python train.py --num_hidden_layers=12 --vocab_size=13038 --parallel_block=false --init_std_o=0.00556 --init_std_down=0.00556 --learning_rate=0.00461 --weight_decay=0.089 --lr_head=0.00794 --decay_shape="linear" --final_lr_fraction=0.0 --max_seq_len=512 --train_tokens=993200000
Each number is 500 + 50 x the weight over its row's rms, rounded and kept within 0 to 999. Layers, rows and columns count from 0. Numbers have three digits each. The size before them is the row's rms in percent of the matrix's.

# layer 2 MLP gate, 1024x512, rms 0.131, rows 520-733, columns 128-191
094:441491528520490453475497534503505435561435545488416557487472486434467511560527514501500530501444504624480500577541498452540489466473443492595493448513460496394601441477579466524556483529425490
112:521509525448521538523395491476607500470517487534471486427496560520546583459390606449472539517484460499485512499577538460584517528539456551462543437557432549538467410452433524452543439576512481
125:461499554486441492514439538435526488478463554351535537575530594488412446543501641511522584446583491550490581365493527482545477495496491607573557492588507323544443484552515452521519603501462486
095:473517533489420589523476497435435448487464481531555473616469609600528582463412484552508550528562479530481477494562546507459451472522519525438530523512553555415495481457544505497496506481527543
102:513509584459501515518448476403554493574501515441495399505434617564566491510402567415488476404431473474563503531434478564583456525603637493455498472448473467536516497477495533494541590542466484
116:495524543491483499446516457528515455510592531510522522450461502420468431443505477459458520494475507553527495475406487505621368443482534599499532460543495438489549409559602495553464478449445389
080:491531454511484524476516470482415402538482575513545497549469503428516538551568554494489552561496583402465560582527565497514480470469567519489551482475443494467454509542475511518460535526442509
100:397548565419531590540489514489404512533521489545547493483535536429527489484501580565426493492529512529588529475539466558513540554551428522534441491567517472521511481474496461562506424551552534
093:599419504451538454496476413534531596476465441488465485495571468564486519466577517357577562488517556477570399445581517504498482528469554547564544534442578513490444415473454504516452536512433532
098:464524518612439433590463514392531436585472474557461457530501601518515516428497458461475429414447461468552538522500495441476565527599512594567512507376480393518558526450455379476410481503544506
083:462462408533501609491504507478503558478459454473492481492432408436498495503446548471526493485455515610490430580516382454563541516502532501497522535425487474533452527380519478502550358524620509
106:536440581608557506476540495506541454445527504444456473596586494553571571453465563511499439481483469392520551461504507516518419496542461565547590552510419468457574470485546537415418478557337512
103:538588482431550460480479471533414431562529546498528582484542506484441603481577420548452437534449474516492541455476530530500537593471520484448434483442568508426431492523540508475501566522468477
100:465573561447472481554342519536574514550483469495517434539472455593565553517543518492503513515546530487490459583528480566527508615451460510488594496478513507436482529481509514581539548541495433
107:600489462439449575530591528443464465535452486440523503522487486405495496491519597483612648569481522445486528459551558482427480474546481593567403392430538471465539486540538462438603543500439507
084:427560518507512489532479478554490475518411545565493521501447534499505483478377477496500448524460451490507412534506488537571542510598486516447530502547521478489480461483516515558487461513473487
100:490538485451481567447501581434478477488479473529553513491520421502533539475530546477481483536417581566507448580486529578543504553444466544611500447566587477486504495480462464574494518476451519
085:453493499517484529571563451547502521472528560488533586426553414620565461449515535535391497519603500526546617530543545513560517467503486520506536488499414559537475526535459503469381459451495547
113:514427485504525605588637510521407536484573527517463592460524580447441490519546492549587495557535544554508564496532494511395461474513409515557497581545527410502558556406458491504531458569519521
098:525524461493608459549582487409521520514438541517586428478468534470509590455594491471561484514448527511599443539477523443523507522488558500433554447504517547409442566502383435480463527527468499
098:387469550520454517534494499548455542514447532558442491499432526489491622546485409527507555495467456486514458417445519502473488532471489512442466572516545441500518431492429509556549481522517477
098:432530450563489552514399527537452481473463522531481542467476432480521497578499607489524534473615567484511450507512421491559597441550542450507498517508488474533528501460533513528693505486560465
094:551513495573602528547521438460476506511498477413471545470499480490461550517454481573432433507401528525442453550474490452392504410531483535432527569562516400416495496514436544440567524533472511
110:517571563535540594451564500474418435510430427444454603557538569417516613561480467518521482451585501435594520548601658523478477460429505517544512548480469427453490520437428580477495495451479449
087:473534480536448429449629498436478491535488422457517516553472550537500509480450489535519484521510517537479423472553525460508468420444518389466540516604483533561483539447487482458463517545547484
088:544532550540431535467470475462515515635555494488539442504489536482552445453559475517519487534519523522452503572489559557487471398453492504462495456559454517473515501446540568451472529459482450
116:476530564533509558537476540455484411505404497503461429405502504465464550585471473458470424531443549565475441510478498426480584470498531494455499486499526481466506515473552558572480514527518509
101:507521507510519494489519538546420510571538463486501552448548492596517509615377490552457461493468598439544553518492432443495545525455529537467477472538514422546479596496519421479501380404500497
095:615485545472508517456589406443473488543441485560426538545537442507399480506559508607402476496456579499515531466560547447407517510512516576524485540539465505422521474461468480372546496467536407
089:480440473381589566493496460514445477526502619475422544557399575523555492491548467507471472529571469565558468459582525553547535467539518525505482633419478470472455492472487430532487547539514478
088:515494521496528498559547568459481439537352562487495495541536473549486482492563542505533483429498540466507498601354532458508490452494548462491437525509530496409463413516483553477454524522471503
131:580635436446565459482442441498526484463510501493449543475467556490450499569591483519543539460561456597421490464445509526521527389463491495547455434630522486519546475530539507563470600503606489
114:556498537467436533427435439458513406405531582470493529530473562528527541535538516589416478523502553502483507536454511436473422491501414511447440564453433503453549467409487552471535562509395531
101:525477460502536485479497452518528532478497604568461533517502470511543514503454575534481551585457528545453454584523405553598510585514552513527566544464460535446488536456504626552507476482547555
102:458527500504488543590478479559504458532494529518562481406571458522563489478522453464434554510462489438501395496423446564480519618538463553535488540521481525422523490508516419557511529556507459
070:574521479577479552523509426405627492397520522404478513506508397504507573487521514594459475476474564570490519587470493519548575469495577458520515438439590440518498446493494519487470485485535477
108:462503540562539462510488489466576456466638495517368517512451524510465460479495497511496570484541531447523485458564479582434445475591525549462543524498500436481545523499456556454419456484480500
108:548524513532511563568614492509558501535521444458558446504494516418596539512504468588563429554437481415534515439476455450516542559472561432503459485512513612465518371490502519548527597500480602
085:538415480494587503477465488507472474520531465494467484545477538499517475462521434495477400504463571486506524455498561474512451588468491524482453505475486471536582507495442501460475570425499523
090:463529489616551574437486512523438555537449436456522539450549446445527489436510484638471457455455429512469623563529484538557533483543583509576551492521574533465514469477525482557453434453523554
124:572509600493407432485494495518513459490391461513538497541518563546440442470535571494485517545493502521524612431489501466474522490505568550576522483536424322516479514389506515565495523404493456
096:438582415509519541524442520564520537547512507523512547485410423434499523544521534622477507445484515531543527503521540600526501562566549536474465457531507521401434435446485444478478448497477500
098:519494529463548456453491489518513489528483489464488482551548524464507470432586468485471457474366570564487564496476488525463655474561547550551531514413496597527594433418469516498520515490475479
101:534578585441554440491567559580498433514531520499554483518489478470532478519479454598472532468528546458468456511465561424430522465568466489475508552616441578532483546434524463506574503463482481
095:517544402492484566526500445506476521534449590555512478497515469504471374418413482529514507555502563471576562536555643499518487428508559497493535462566525500497532556502536434433476527464512479
088:548498445520406476475495467490522520505529492491464454517522559539486468557389547508378507443470447456532564458473544518565501531528465461466461496571501493470551408476595529499453520488501598
106:561542588507436431506481450477517442468419502461473541520406437480565517530481542500521447500487419437505523513499486493476520602512478490524490534503536501505545425407449498500444583432524496
092:600505414438599452596490467520469494558386551502583511484416422456450514528589464468537464437497432586558459520411614562526497418503380501518460601483452552415496469499533484476563563503566404
111:464530493510485466558546501507438433518509502551493600508453550498442466571474460415568514416479518488482506542531536506568495469527550505463495551434470605446488480599478535563503514603443561
112:502497480396465534535537455495476471544461512537547494495478377446479530515561560550420525497469438429400524462524504560472610483432512526473467514424453481510490414564495398471397520435435509
099:440444499476588495525553493514464491516526451472525532470512470465457526529493519566507488443549517661495575501493473591538508448501433537499506470427456378430454504563449540536513526424552459
113:460469451444397537543506564499458412552439538434452453482520510414468485466523524557456391508532509443463500504470559509506448446570512479423503500419510458534538450544510497438554461566480508
104:487479575619425427417496447487661462488582503530518491414552407507422583514564491606501454455477463523588428457491485448563429495503594554524478558426484529476512471592527517587479552380489490
101:446541480473524497469618408524519513446408607536551522489525580589460416514541495517422481366457624424502434483537541516494521482518483463524553524542490422492522392434428469521529459434507588
094:536501391476451476638455451465485538521552465553522505564466538594415566567467531522514504429555456567435472468390504448534416543504603497481524554565488530485457537468462479499516483626504518
092:485532490442562530468472434516505453461491429486491546542555493561583550460472529508520456452535565565482452450574504622480541449593579543467556481375413468454487402658407503563558464479416522
091:543498495526492508511509565553474420520541406515412547529397576511490492489525480533451446529533531640492505396513521475444496539491510537541488507525536558460402506431473519466537481489483463
098:504546527452486436557461414403408465446529431616514540591519566492470476496463531384523500495517585502478512466474548457485492567468511432539531518458476495579493491443531475529537561532508470
097:499484518432547474481508523569579494494511506570452538496483528514444521527432490528494585516467416513457477502554525460472534376491500514511491487429546451497413472478488552481498504537503488
103:533445460501596488473576484523469472507490461443455515545512495409607590518473484505542494471510510578533470599545564490469467554452524509502545545494566467388413563390532552482530493499527522
100:495460489460560584533411452527442423467527514403456501552496500518556525397552500426556543435510529530556477542462556496424498529573480534516565538414558401392498485539412462465395473550496553
092:441538548447499418403466494543480490586464533490521507540477534527578623447472528558404493515481533453483515514502566575455447490564436553486495490558477378504620484477515471614423511540457540
108:486559404511468494542510468510549471443497453563451465442545393500443595498469526415565503493450501586439554464482527538429431612586460525462434437605491525497490513511494382450629537517561545
102:631437555551453486525597551392501459528524515466557515546522501451515499481569518501453577472436498490555452531449536554531583584470502568586533505406459486548572454423515510499488523522467499
085:493466544494484514436502507492465575473454609462513565565454619411462595550517436556454511524559559430523475572540569456543513488410476537532527524460519501514431483483432482446572473553503457
095:473469498517586453519496467519414502537535471559516444471561465482555488456504521530456535552535487488512563490579601463403542569505464506537448551550476512514542464521481563507517460423478482
093:589499517475558478488455520440439460527509520528515506536469418506555466442481448489498459488453580520397399549562558592445449589449408575513584454392588460461454478490495475539548583534410486
117:608584645471500504454509463505450454547548529602531540525446569504556500475489536539515475480497378601414564428436551402519601558455431551554477522590509504554500470452516563489575552549473490
091:491535492513493445461511468492537441461475497536468520517466585515535461427640452451386486489518501528465514480549406544512452532551507472578570547638495423427501538481552513560432553481497450
088:470497482476401635599491451478516575424518482455553532485535570557582538554540631537473487560456477440473451457482530488578539522476517504451508524464539451459507449508577505502496545473471463
106:484434571522644482472531500516414491596519539480505482497512495427567489498529547568490448435592550389555565473471544550463497506482545497571559437543424559503501566481407555488465484412539476
094:537554381430485546406472611492423383524518509507478500483504477403506502499502475524559633492517465492449601444468506431564504497435488536541573488512411492475535532379469514508551501549602515
083:492499447541500545517458502408496394444457479510509525459531478539487449469521528486420429489412533533496515507589437551548441404418407489540513527412504515510523548543481481592475528599407480
099:484444487612541458494447559542398451499480475499504475489460403469537533485555570491478475504476545480473400456459488516533549494518523498475609479472504498478447463546448605478480560503549473
104:555528567445526502438431444494436568523527529510571537490505539556575503459428497506440457449451549545545479546545453528517420484522470639513468483482553479451550386530514566450487446420377494
104:507460518528463550413587527468534504525461558527547546495506442502453562465476560520507468436499490500419533518468507458466527565536519462453547523480506409461563565459480482489555547407508480
093:387476444496464495464504532468510532552585551479454496477538470401513529505536468494452554514492468499514490447485519465500478508585489482486485587493565465406507446547531560488368584502498412
099:452557538544550447483449535534464450604529531504569584460537500458510505557564505594571457443473546495607516424511458527455437648575521515452453498539443505469556468578548462560534476425468465
121:583496545459376464463587525517538536465498525515512523491561560396540525529588562524465505436529532546464514503455478513612550480425555541521468505592517491478410498474466400643567435567488430
110:570492504522608515442493524573451423541477479552498535572543453529443567463515488508520599466564465508598519523526588490547492544600492456473502474498492449387433547508482551549584513440487469
095:555447396466493477541420556474474517444507559495501498453538531471429474569540522507574510496451572625533455514439343550432485550380440430547423518472544460453508541447523423491582435456452484
100:503462584520499559546513550501562416512619547515402646549398619470563400564534553443514431388473440499531536488530566498493476600458392514561532520422465504426445474496533435466605546568488522
102:482491550527495405579573454397506460440492548528459577510525537545507489466463512505463515472452520489483430535508553466539417560507488561534533554538460568541578451557500462515511478542485425
095:557460444469496440470469453453450442570472462467445523441549461543512528467594506489520536482529485474551554415477440502557465544430577483527433504594485528548641513516543491448584519556539441
088:492581535544536513535631473462466490530572452559453564480498540427503508500441550512490511379438512493482508503434543492513512579507472493503498473555507489522497444508507570553479519519461421
088:496611557521528459495505564572421575448430486574519485515632498427488511548547437507534443491417491581498430530528504435555539496559575556466504458498536537481546447520554433629515555493430572
130:442436494410453450499551391480493546486478476473549492521524461478449471441562556507525502543420564444570379542450484481519484516486470532571501600518437484497437465566447466510541554468385587
109:487442474513517382499541472546460591533446552530469502526511469457496546494452485514470562477557564514528433563428419488517496527489495517510473544477565617475535599480515529576415486398463457
091:540480507484406553453533422479520452569507493437444526432526493466546574525516513469444534494539601551514445508572455580591415521543516515595534496435466521406537593502523575531468541550392515
102:509402519511556547488458506501493394570483447465546479455526564497503563464575439450637455490535547566537442517520541479513427548472477543510456486509552524544483591438424519502486516487481531
104:430464406454623479505550487479469450544502518567436535488483505554558545527516572552496496441350392505455431541491500462473534451493519536500472574562515530441517553533491564456550565512550525
110:490471493399563450542434418506500399501443493519562451413489478505546458509484537429532369599427436512592498516493517635552457569485557448568472525535409512516535398501542516518484516550616605
102:453516567584501499424495463459544453526434455522440489402596519424531480508467397523500468405449564592446400480616486509459525507438517485505498548485518538423512512545406612524528571495415443
092:536513507470466406477547458486454474518454525501586470532501513447435559488514457434448472496437496497576479503531466591495442507529545639506448468425574396511417478503425519537532507517457495
111:532493494506535457568509505423458499465435548514589499497514585439467550586435605558449477564539567498549509555451572482560418591472469546476543569460455537515536505486456591549618551531483558
083:499526450540531501394467458511584456504543493476532490497527488499495507384521567524518518540531509467522490486434537555624480553498587421493466465488584532452505472450434533587525470519478490
092:537584448424450477464445484475426503469442538554556528542485424489548492536544515559426524493413543606554447613529437518502588557502390585524530475465497541478437438406485450554501575503499624
110:527451493503491499528585584418430414442457504583530518483536494474408536503454507587540465448430473445546471562454552541529526529521480534439596570550530484452509416506529519509511512642475442
098:463491488473528466567558522501532480500487466579504542448522510514507490536411486623454562518461469386504496559534538475576543572500491530493524487559541564450489550434560518448456547548455495
089:562445513578546638519530563539399559510474521574492590467512519506477414504505480426490495406491544534482596543444553500475536557497503522360575523523496571490540558474438425536515558469480493
095:610473513461608520423497516554496515522559462597550530509449514469359521475466554462543430543460573482474517454493442525445557430520589523475470420457478484504493528528486484481514456530519548
087:517424549572523469491490505487475530535515580485535534582512471431487463472580519534418543408494432415513495480607515501515510487512448550496467544495461476580503561546575494465422545400413439
083:455516589477554517496499491571568537569474443545518433522424416433484579434448473485480525511540563459529483518510550482474490580481599487495477564525461611610460513484529384541471566533553502
101:516495514449484454498527490465510504418449475595480484470442505579561534579462479562438467492404548531391448555396493547437530505553515512452504451515583532566527547469507502521458474441453500
112:505440527527642476506458530438494477596536554429487568470490516509375546383552540534550555483493563625512436460449508525495424445513483490552511519436510491582470488472467477463476548523414482
095:501587497548507583467465482495392518477490607438489407352475454484480556473506496492395509508420524545419426517544547579473453449480503500469538447473516448513483431471492443457520535520547465
103:498550521439448521521438493515546600459447368498522576571580452455517544464533518542452376396498469512530495424405501521583609497459528528494452385525504511505532474471496560572455450549606494
090:429399498491476476532485430457414412549570541492556478513452484579490573530492488527451532506515495349564509513468515547426503399478517523539498524440445465423510545389441506500471607535477525
119:488510512516480512512493460471468475547392466470443536426507500526553433516488546420492449446501481491363536516573509573553511566526450553522537492451511487592454545446417573510502539564519569
087:434513552493512445519479487415418429464567445502515551557494534445462592502440571503510466424462576573577557569607424528573651561449424535518510487485463510493536489549413542419521517521401458
092:448569437379551519483461506456533512577544485469480586547502444518433483600394560477519526587428423509546467406516596516518587498413492473536462527474513493449470490508534532591468492447508569
089:462457519414460459560623592505485523610446494449462504461580550441501486449547457583439466439538565497592457452497558444530473449514416461545512519616476486497492397442437458579509526463464483
103:522424464513508508514640476531464486519477557467498457473550507484474485547584545494531544478487499410454514494526576530481522543482463477588589549442503462520444551465493564517531515473411425
094:473526505430456572479520465540498450525470484497435516464483566474435499480494514500549392430443544542508486477580546514542522481523609527497451470446586485508480558465535508510445466451516426
099:574474531475558593496541501506393502509484522540605582592450380540412512465488479496548569457428535437569516501482598506485407629498500499499496536379463499408485503493494453520443426470488445
086:481439558464475482455524480539501560474495455574433516493522454443462496507385579458424616470485467484502517503476507494571513504522523409443565400470482534528486498576505488525425464489474433
094:521538497476503461465533523454366479554441445486478623558529570476484453495338483567490414494494461548486487533561401456557523584526487392560488412519435491425458534473555517475546456442420571
106:481537492528524509541502426548512510490564484558592497567448512482496528495510584524492523452473547489531435487514636538426520558529514493465486519475554476499485520482570494542523459534484486
096:432555503513451485531478447454498422546439495424402434545420477452406495508553496546563468450459525472542551563487505500503522481542513547505541561597473460478541478484560466398509531535523536
099:527469457508556451429536468463459362465487545503536549430493451531490513459424471482527560471518428608403461501543550478453546507519511623538519515506529506494464455386491482568488501493470478
077:515498549505492444550429502487529538513429466427502511531492515428481447523455628449599453541552395558477430483518445521480535502446503496441435493443489480594558484524642475641431403565452472
103:452497474395457493485448626540492530564396480537508523546547587486542447460574439572455534473480578639542432549490505528543615511443494568470503472468528494445520509578527469540514531572440511
093:532532576440514406482524483428427467413414517528475568547563482475483569503516489493495518418459475453539487398533513467491395530484437454533503636509435519491522519542451511570466487535423459
090:470401426391510527536431417425462478509452489430552484430467469479429473415495442450440487507593514498476553452422562547519495535530494435555586497450496594553462472492487473553473517587534486
121:593582548487559526485505432417548484531564462428480480488552457496518565590486472507528413506394530538540536490478505429531516500534508528580447613589590494522518511448504516511459528581473518
113:503494427366473562475546442501520535518557514528564507509472471455543546509542519512497496487517456479486513490533561540478536614522511560517542427488535498568465471465504584495537650448486547
112:555425459593510596626606479445514561351519508428473469518498576482429492573573533607510429446440528520462564419454482480515584488517554511519517526539465400454571465530571472468478542491513508
096:484500567534341471462511493537521487508521497443456516553458431486477463574455511507501501498561444432610505476503451435407456555508577599525435469442415485423513459531484505574516477590510458
092:547536589525504543387496496531494443511482489496426472531565578522518437509643467517491455391482561489450542463492516454482500612576459529473453555452371509516599575502521441502602562464411487
095:471555503512532608442445423502534423456558527552532469494499495547497527446538567555465548490532480506451498511513414554453451472512520581514558556568456571527451531502476577472541520515535512
100:556539539500511442475468559534512456487535451552499566578519485444483514502557531481508573474451514536530468560549518501434477518428456500577463503573482533547436558433484498506486551540409532
096:590493504486506402442533469451382521577521531529480514511448419504494512542473443456563405532513489516586560433465447497506543510530506491494524462456470553483529587572568531501446490540487514
097:414489564565488453456420541460465409555525464450477577438474436420420536468469435471461468399565476507549458498499487435438494431476448544465515598578476481484429537530454560468559547488518568
091:553516562378468487492533484554425574488521472468467471467474403475424500524517537563568512448482512467512504447401552546480571463567522431523518537469559577521490595461522491494546589539476535
089:432558466492536481542450471563516377497521492497380550501513484453435607524434404502528425502498479425489438453478434471373496554484533542526513510500556493399534464519449541536488571549524423
105:584533406438487400505511451500565467425486452571566470542615573533548559532573561532452600422494542576494489505542422492450488472541534539555487525446492384500436496452451455416350557408397535
100:564507496471520538433479521489375509414477466464526469544484593544538470547523435485411477535486485462632489466492513436527453429461523590460470482567463420521461495521474429509493445407460523
090:503408462538449561507557523460518503445568549510442477598466500488475524539581533542519468465495520550550474453479511482582540596519547550491495505501487577538511548466463448406501506514481479
107:513488554473400413562528454549481481525606481539546523376497459645520543523517550498462542524552520526560526549378497398462529515432430508530463468554515513466488521460493535455553599461487454
088:486454498425553440463496494517497567512544495585423508528459607474638556436530513540479408482516490553497540472464514496456570557554556568567599577578515550508516520452506615502475459508487511
104:521514477523537471492426429460470419477422481563449484393505591572472512500499475472471627442530484555515567500511523547577563557559530489524488589463519505470492577541509583495438547460413460
095:525519596438603433487507426436492484464484450460461540632585534478493495502515439545533551434518529542530514563541513417524467558501587450612539499508493529487613393565510503581501414515504412
113:538534509610474568440433474477449505541472558561424461450529472451496500463494554507521587488502513528491505505440516460463431601550467529520391555419408407550630504461501469428471547442482477
118:461483603439405495447518592549459433452478569489464496585505450460510466485490495524513418576507470586551517537546538468430433490463507570440494507507476424579502536462461545432506505515532438
104:580495531449538530521477498554464467549541476544497541637429378448437463404540517552520620398440547557508515506463528542469414512441575536565468542577535489481491508534569529429524543446485395
072:557457437468505537619525547457567430532513505482568498468530520466438459483523527488478504388460499520464471491462521583561561455528476556487467431570417418394501564499541522451538419476425447
100:511557525460550504515462465473421431592432521478566463531497490510535452459479565493487468457538474509577477574425468485557489534445510525499507442583570529476452478504454530570500542491506578
099:493433499519603381631493453445471488483527470506561492490515534526630491447518568549484493433438475534472518493476585587413515459477420564471560554455456518479627451470503386536447602441537442
111:458482528533550540508490607508472453533424492443476449505487423450555553498492477429532470489461555530513546583599512502452546519427475562480586534502425467515519444431475462517523503487532419
096:484490520504511543529456489439442450591601568457536521591592609505473541453524539483504528464496494526470438438533527420567556477565501522459484570572434507482573468473499404529525548485481544
102:537514482445467441540422485585536493428507506527510544462533605501554528458510460424488527463519488562510404541568451516545427465530443510504533487459464548495529535491510458469618498520464487
110:520547510581542467464551494484442443482454459502530610493468501508464473511571481515526537490500515565541382540508524497511518579410447492536507563532530578476468471429552588559475504443458499
111:494460539432416491458441444516439465585497382401463447505507511456553431528439421450521420540516454449419528554473492506450482478553527554451581494532523448382465458529543402524469417457497474
114:476522440504524503529477514467437512457441504447500501514524549555518476474563499517500470397475505463583513447401507499579558532568603493418469497418551425515444519534474547475525553435504478
086:581527495508487502511460468429491435512381452433511543600544425517429377490544544509510485378478527508669421516540593505541519551474467513427529530558564537445505493462484499524485548547457488
091:534607528446509494490464476559445503521485542536548567538568511537479586534451573467498495455536471407521569496495507458410520567426439588447418455563508538381622539526497501476442430450563463
085:508432504668507424490599487497445433531479548461599485452507604492397492443443540548510426522410505524461452511483487491471433548552521485469509496554536475363520522482409465502539498511448458
099:461476513522570520440569515510403428519431488479499510517517500422520522512493544501548518552484464590481451561525496515572490478468482544521547470449526532552561493469510413500496463444469534
101:541489469425491462424475533506531466555501517508478422524469510455502541512581463558505482494473580519461468501580603506474496536525423439508514533434544445442544494404495610528483521521502505
095:529473523491483528443502571472446525504394490457590515511509488510414507534424479508499507529545456501494567593534445479522544570485465551548458523489459482395477535499416435507408434430461505
086:530401533460543535532530520493530547501515523494549572500495365501493481466491560540520388464511553494470464557413443523423454526451509535464497507383595501392558501516616571400562522445472446
117:534436470467495558520400519496438518557428526507558538511434489575565534509406563459473459499439577487511538659522513488619509512506479558444491501541528390531522555484551512436476566538449603
112:524538460428559570507605592550440575390440569516489527493507529469474542571465517569521490446564537569512487527476488539476607482517436417464468592526618449398483497465478479450575493497498488
108:509464469472502478454520529581513472497473553419552429465462499439498485442475474459525436418546451466519590465520427505479499459511584549428463436493497397433475489488475459522516444569546524
091:471449438565488498505518465498494472455398615542579464533480490526455607407498485527544533487554483522520550510609619487617386473520469473492508575493499490484497429488476622518467515467525590
089:464534394464477552441525466426467465458480516529473457524513480591447561558438484547434473471396615549575497516424472432519412600560492513492537564488515525545440511583452496531491552496481593
102:472513437418570534449454428467536500487467468503458449445572577457479491474441598444549461542489415407528477444561456557482599406560489561487540398524454413563491580398493540436524494605487536
104:522533575482554518452435594382480496512565457430427573512454530500473597499569497483475467553503502495542507477511469508517528567468533507397520551525498569414570462502490437527406565508503548
099:586571583501612560533409452475485496471529509490466543538527469449512505494565546460462460528411531534461601563508438534499352548587474548520480485544599512440538510414484506538499503515481466
114:516508430508524532475538521569546551519613580471490455411473416457564488499445540485470522563469441529503446373576502548593538556478479529504445492418568555435570480504508532542523486553581573
090:513480511499502467563501437576524510371580534561509417565527532550545521496535500519474384427446431508579417481507524467439501505550583572441511436477473495531503523519500553537427572440497520
092:615597481443501403485517436550528486423471565526491565514590518540532599434503530548474516462532496541612472422460448391490621572509532493535519442409482431436580487548499546530435561511503481
089:541580520494441512486425515568443462493456525476513519471456481528466461465490431458508453443508376568581488511487471483479473471469554569496463482487518534433566506529537419434546471494518456
090:400488574414552562484476431520439430522536597549496545561486567493459544431498530523527582506457530563544425498439455403424512548512398495533545527542462460533503477549487573506534546461455560
117:541454533590517470575551439435450547531524503585403588426472455507508492535621526566529558559469479556519474500526549493496509505532591481520440557575444487440539575470451443585446518503487467
090:428527437589446511517468473508469510584467532506488575497579519437500521498630434549483474423450529534541545460467496472474510501537488532445518545505537425520513569489470496557489459571462420
098:503512517518505536482533446472592471507557485467504547555458502498473490522508529471474518513534443581582476497511528390487338572489475436573445562521607421465556513550416471498479525463540452
100:456464537588449436457571508495433479570537532442507487511407424585498484522457502539487519389456623492497420496491396539534453434585511491514553453546502498441470475519496613443489537539508588
101:481581490493581544533482438443470467571510504504569549570485579439546526464400522543535552409521462484571533483512425444502489417547514451579488553463633557530440527564467528441510527412429517
107:516563479581467603456504514511526508543500436460498450446502528529473519519551576450395462471468540526627590508442418541578444538530567529407488446438475468525549467503412504451614539532441515
083:504469514515544565485491597445500613551556488564502551490600479449484470531541494451515480565442444391541399556493560491465525556577464544514490548517483532567406517523476524552522523548456503
093:572500483550425437506445540419459467465445485422461515430498527414444557425433422530485468537448505524459428571497471557474560454482480524462519594524432567471567560453479559512545452464521580
090:513477551508452497501447485554536419430456453481520467535498516478499548492538616493522499445559498506389531485395573537395561463475545475422390451456556518469546532476473506484396582529564479
100:511479546464501460497573354518480627548446445563561422520434437492526495596497538547545459380533589521491529514486498500501525524596559546532477491528468481470479494468467506510574564424395491
115:435486481444498507538514471531451472562461492421604527537577484487488487427561506482551520423519488577595522542412470446467432477421510577480501472465558582392488524439422484414452397476433496
114:490466490510472486517524469576520546467506490431426510534541526421530520424428506539516545425533485582527465510497506497497509483472531452535594483529532501457497432584518456529385506576491411
089:600469502561525533525481518476470450514470499469490518534578533609531543485462537483538525423518539582514450511502545556549596488542551501523525428654497604404576424515548443516571458511507576
107:537494537425534460442410451546486519527519519548451480564503449494505487484479574551498441425510563518492489543473543507555476548498503527588452460512505390521475422509443565515482517515571521
103:481512519536479504471479520434363448519411508483487545484467444545552541513438501494384466526493445569532520537515528551540471620497447556451501557490463373568563499451407487516530531540454461
120:516514536536584514475498494505482523504537407588500547458545465498530430533463397536575444506397401588547527530483511491518474579486428475428560547431356598416558415435377505531496585588523453
089:467519542479439455501494452499464462514464505505363430489436536503494501463554491556416500493538520493560523590497493489441553476531447447514511589570454598422426434437567468439550457528447572
099:532500580516597512515475571434501537479500543470524586470491461500451487589539516500471477534492672613519513562574536482457519496457468516489510505551528489511505534409544423537509413602540487
101:504505503500484447442623494507533570431503500546519455495444508564543547467480538533494466459469515548546529640438474459639470505520495480518604522505533526499502508469469491462398553577418454
099:568530544495502575556566567561510509478426483606609543578528516414581477543476550476480536565438467450473454442504466504518472385505429570531519566447438521399482544467494403516491428512509482
102:553615506469467516434459605514471541481449461553471614524524401438453619602470430471400484574409542418523495529483533497500520493455521568448476509486586490497485473461592509479573501417544525
090:517512513537487492506464505437407456528396496562469392547419448436472481475447557521500496411451541512590556429465592465500480483511497481475408536570482488512583520587586489556487466484480526
098:410555442433491516501537424458428530446358479496492541637502467450570476488515584592458484538412537599520525528518489477521510495439366475413520530581449583422508525517503428556443551495548439
100:449470424471555457446413519499494437492478526568455569502480460439594491474458516542440507429541504509543486528557528576560467643588496522582493523504438525559497368549510486379563508475492425
107:499562512466583485468424492509548517556411530496560485525380568500549454534523474607643517373525481438541509533587533488418511506459454552568513527521446458420461544418553455487503528534554518
093:587435517547550471489444513504506493490432485544574558386568450472511394524491447456478529536466543511485541475457545540534514553502413584501613524557480570437496470497459438486503523497475554
081:474526554411488570479480573464451476519572578552523537593459552479522548501491482537513524396520619588498480583439486492472533513607409510487436557432463513583489528423485485540423394564458567
089:504465434543534457465508521462456488548458560496429553481507494466455530501433490533567496497549540519499589508538502483501390502498512486454451472543468466488453528408459517513440513460523511
081:581579448523466559431465496529531508490421517401501433484512561589377500480489450581506532540501454469570535475606580571546479434515478480652464529445490522526524466479430510451483497547383595
092:534556436460491486550506464412463513513453453479480553602567543483552490464537561497427447486468529437483454569535554459417497548481481569507566458494574457508476514506532495564498538418526577
110:539481438519567493517463541471446489555550539440521532452505413414452482498509528451431515522563552470544556566468518603479579528533450471448499458508493468500465500469564500490521596492527510
100:572535375430525461507561628433513536544445523499541527396487477495452495488418481499426502510445464471604424457527565487483528455518490512525486436543507474488514533492504415523560488487477458
111:543556419554416511500609519532518413507499452538523604415501408570500585495456504591474452482446495563559533497434517469409545526434593475557477467537506545491558487499518488471519492577580506
104:521539515441447500535473493519497499550481431511525545461527484525479465601518508559573453573519520514497455562487500556462537482615478566518445479483535524527500476515515519497555569493524427
103:608458527555476497535516513483468494568541477541390501655514519424500588538469468434461522549457425478466470496458520445498465518500495498493506457527449494509531482393587391551460537504501498
104:485416496384469586438475540478393496537479500409421449531471561533479569418494441535443482423559484557590494577505499523543523545465497527507496538562553514468531494471489476487546452551530436
104:406480535561542470481596508530467433473535474544485488453477534522454518500528549473517360543326527403589494478436455498440575466476533480549613423505484489508571480478578550497572529478464475
104:447473495457494464504541462445498473546410559568421595446589472485485589511525500490479540421551578505522502545483487563438516397514552382470506428501513611549493607429485547434573546484470492
091:461498484406506478510442512555481470540459420550582488556452551482495450434471501423453466448542422490624521416527494554481585529476597559524476575497511535545467561532594432576414475538505585
092:501436490458516482467537511493506517542426445431415496520555586488572431526525410584425526547491479463479472511471545453561438478535460527537438508587416606464470555509434528532433500499547448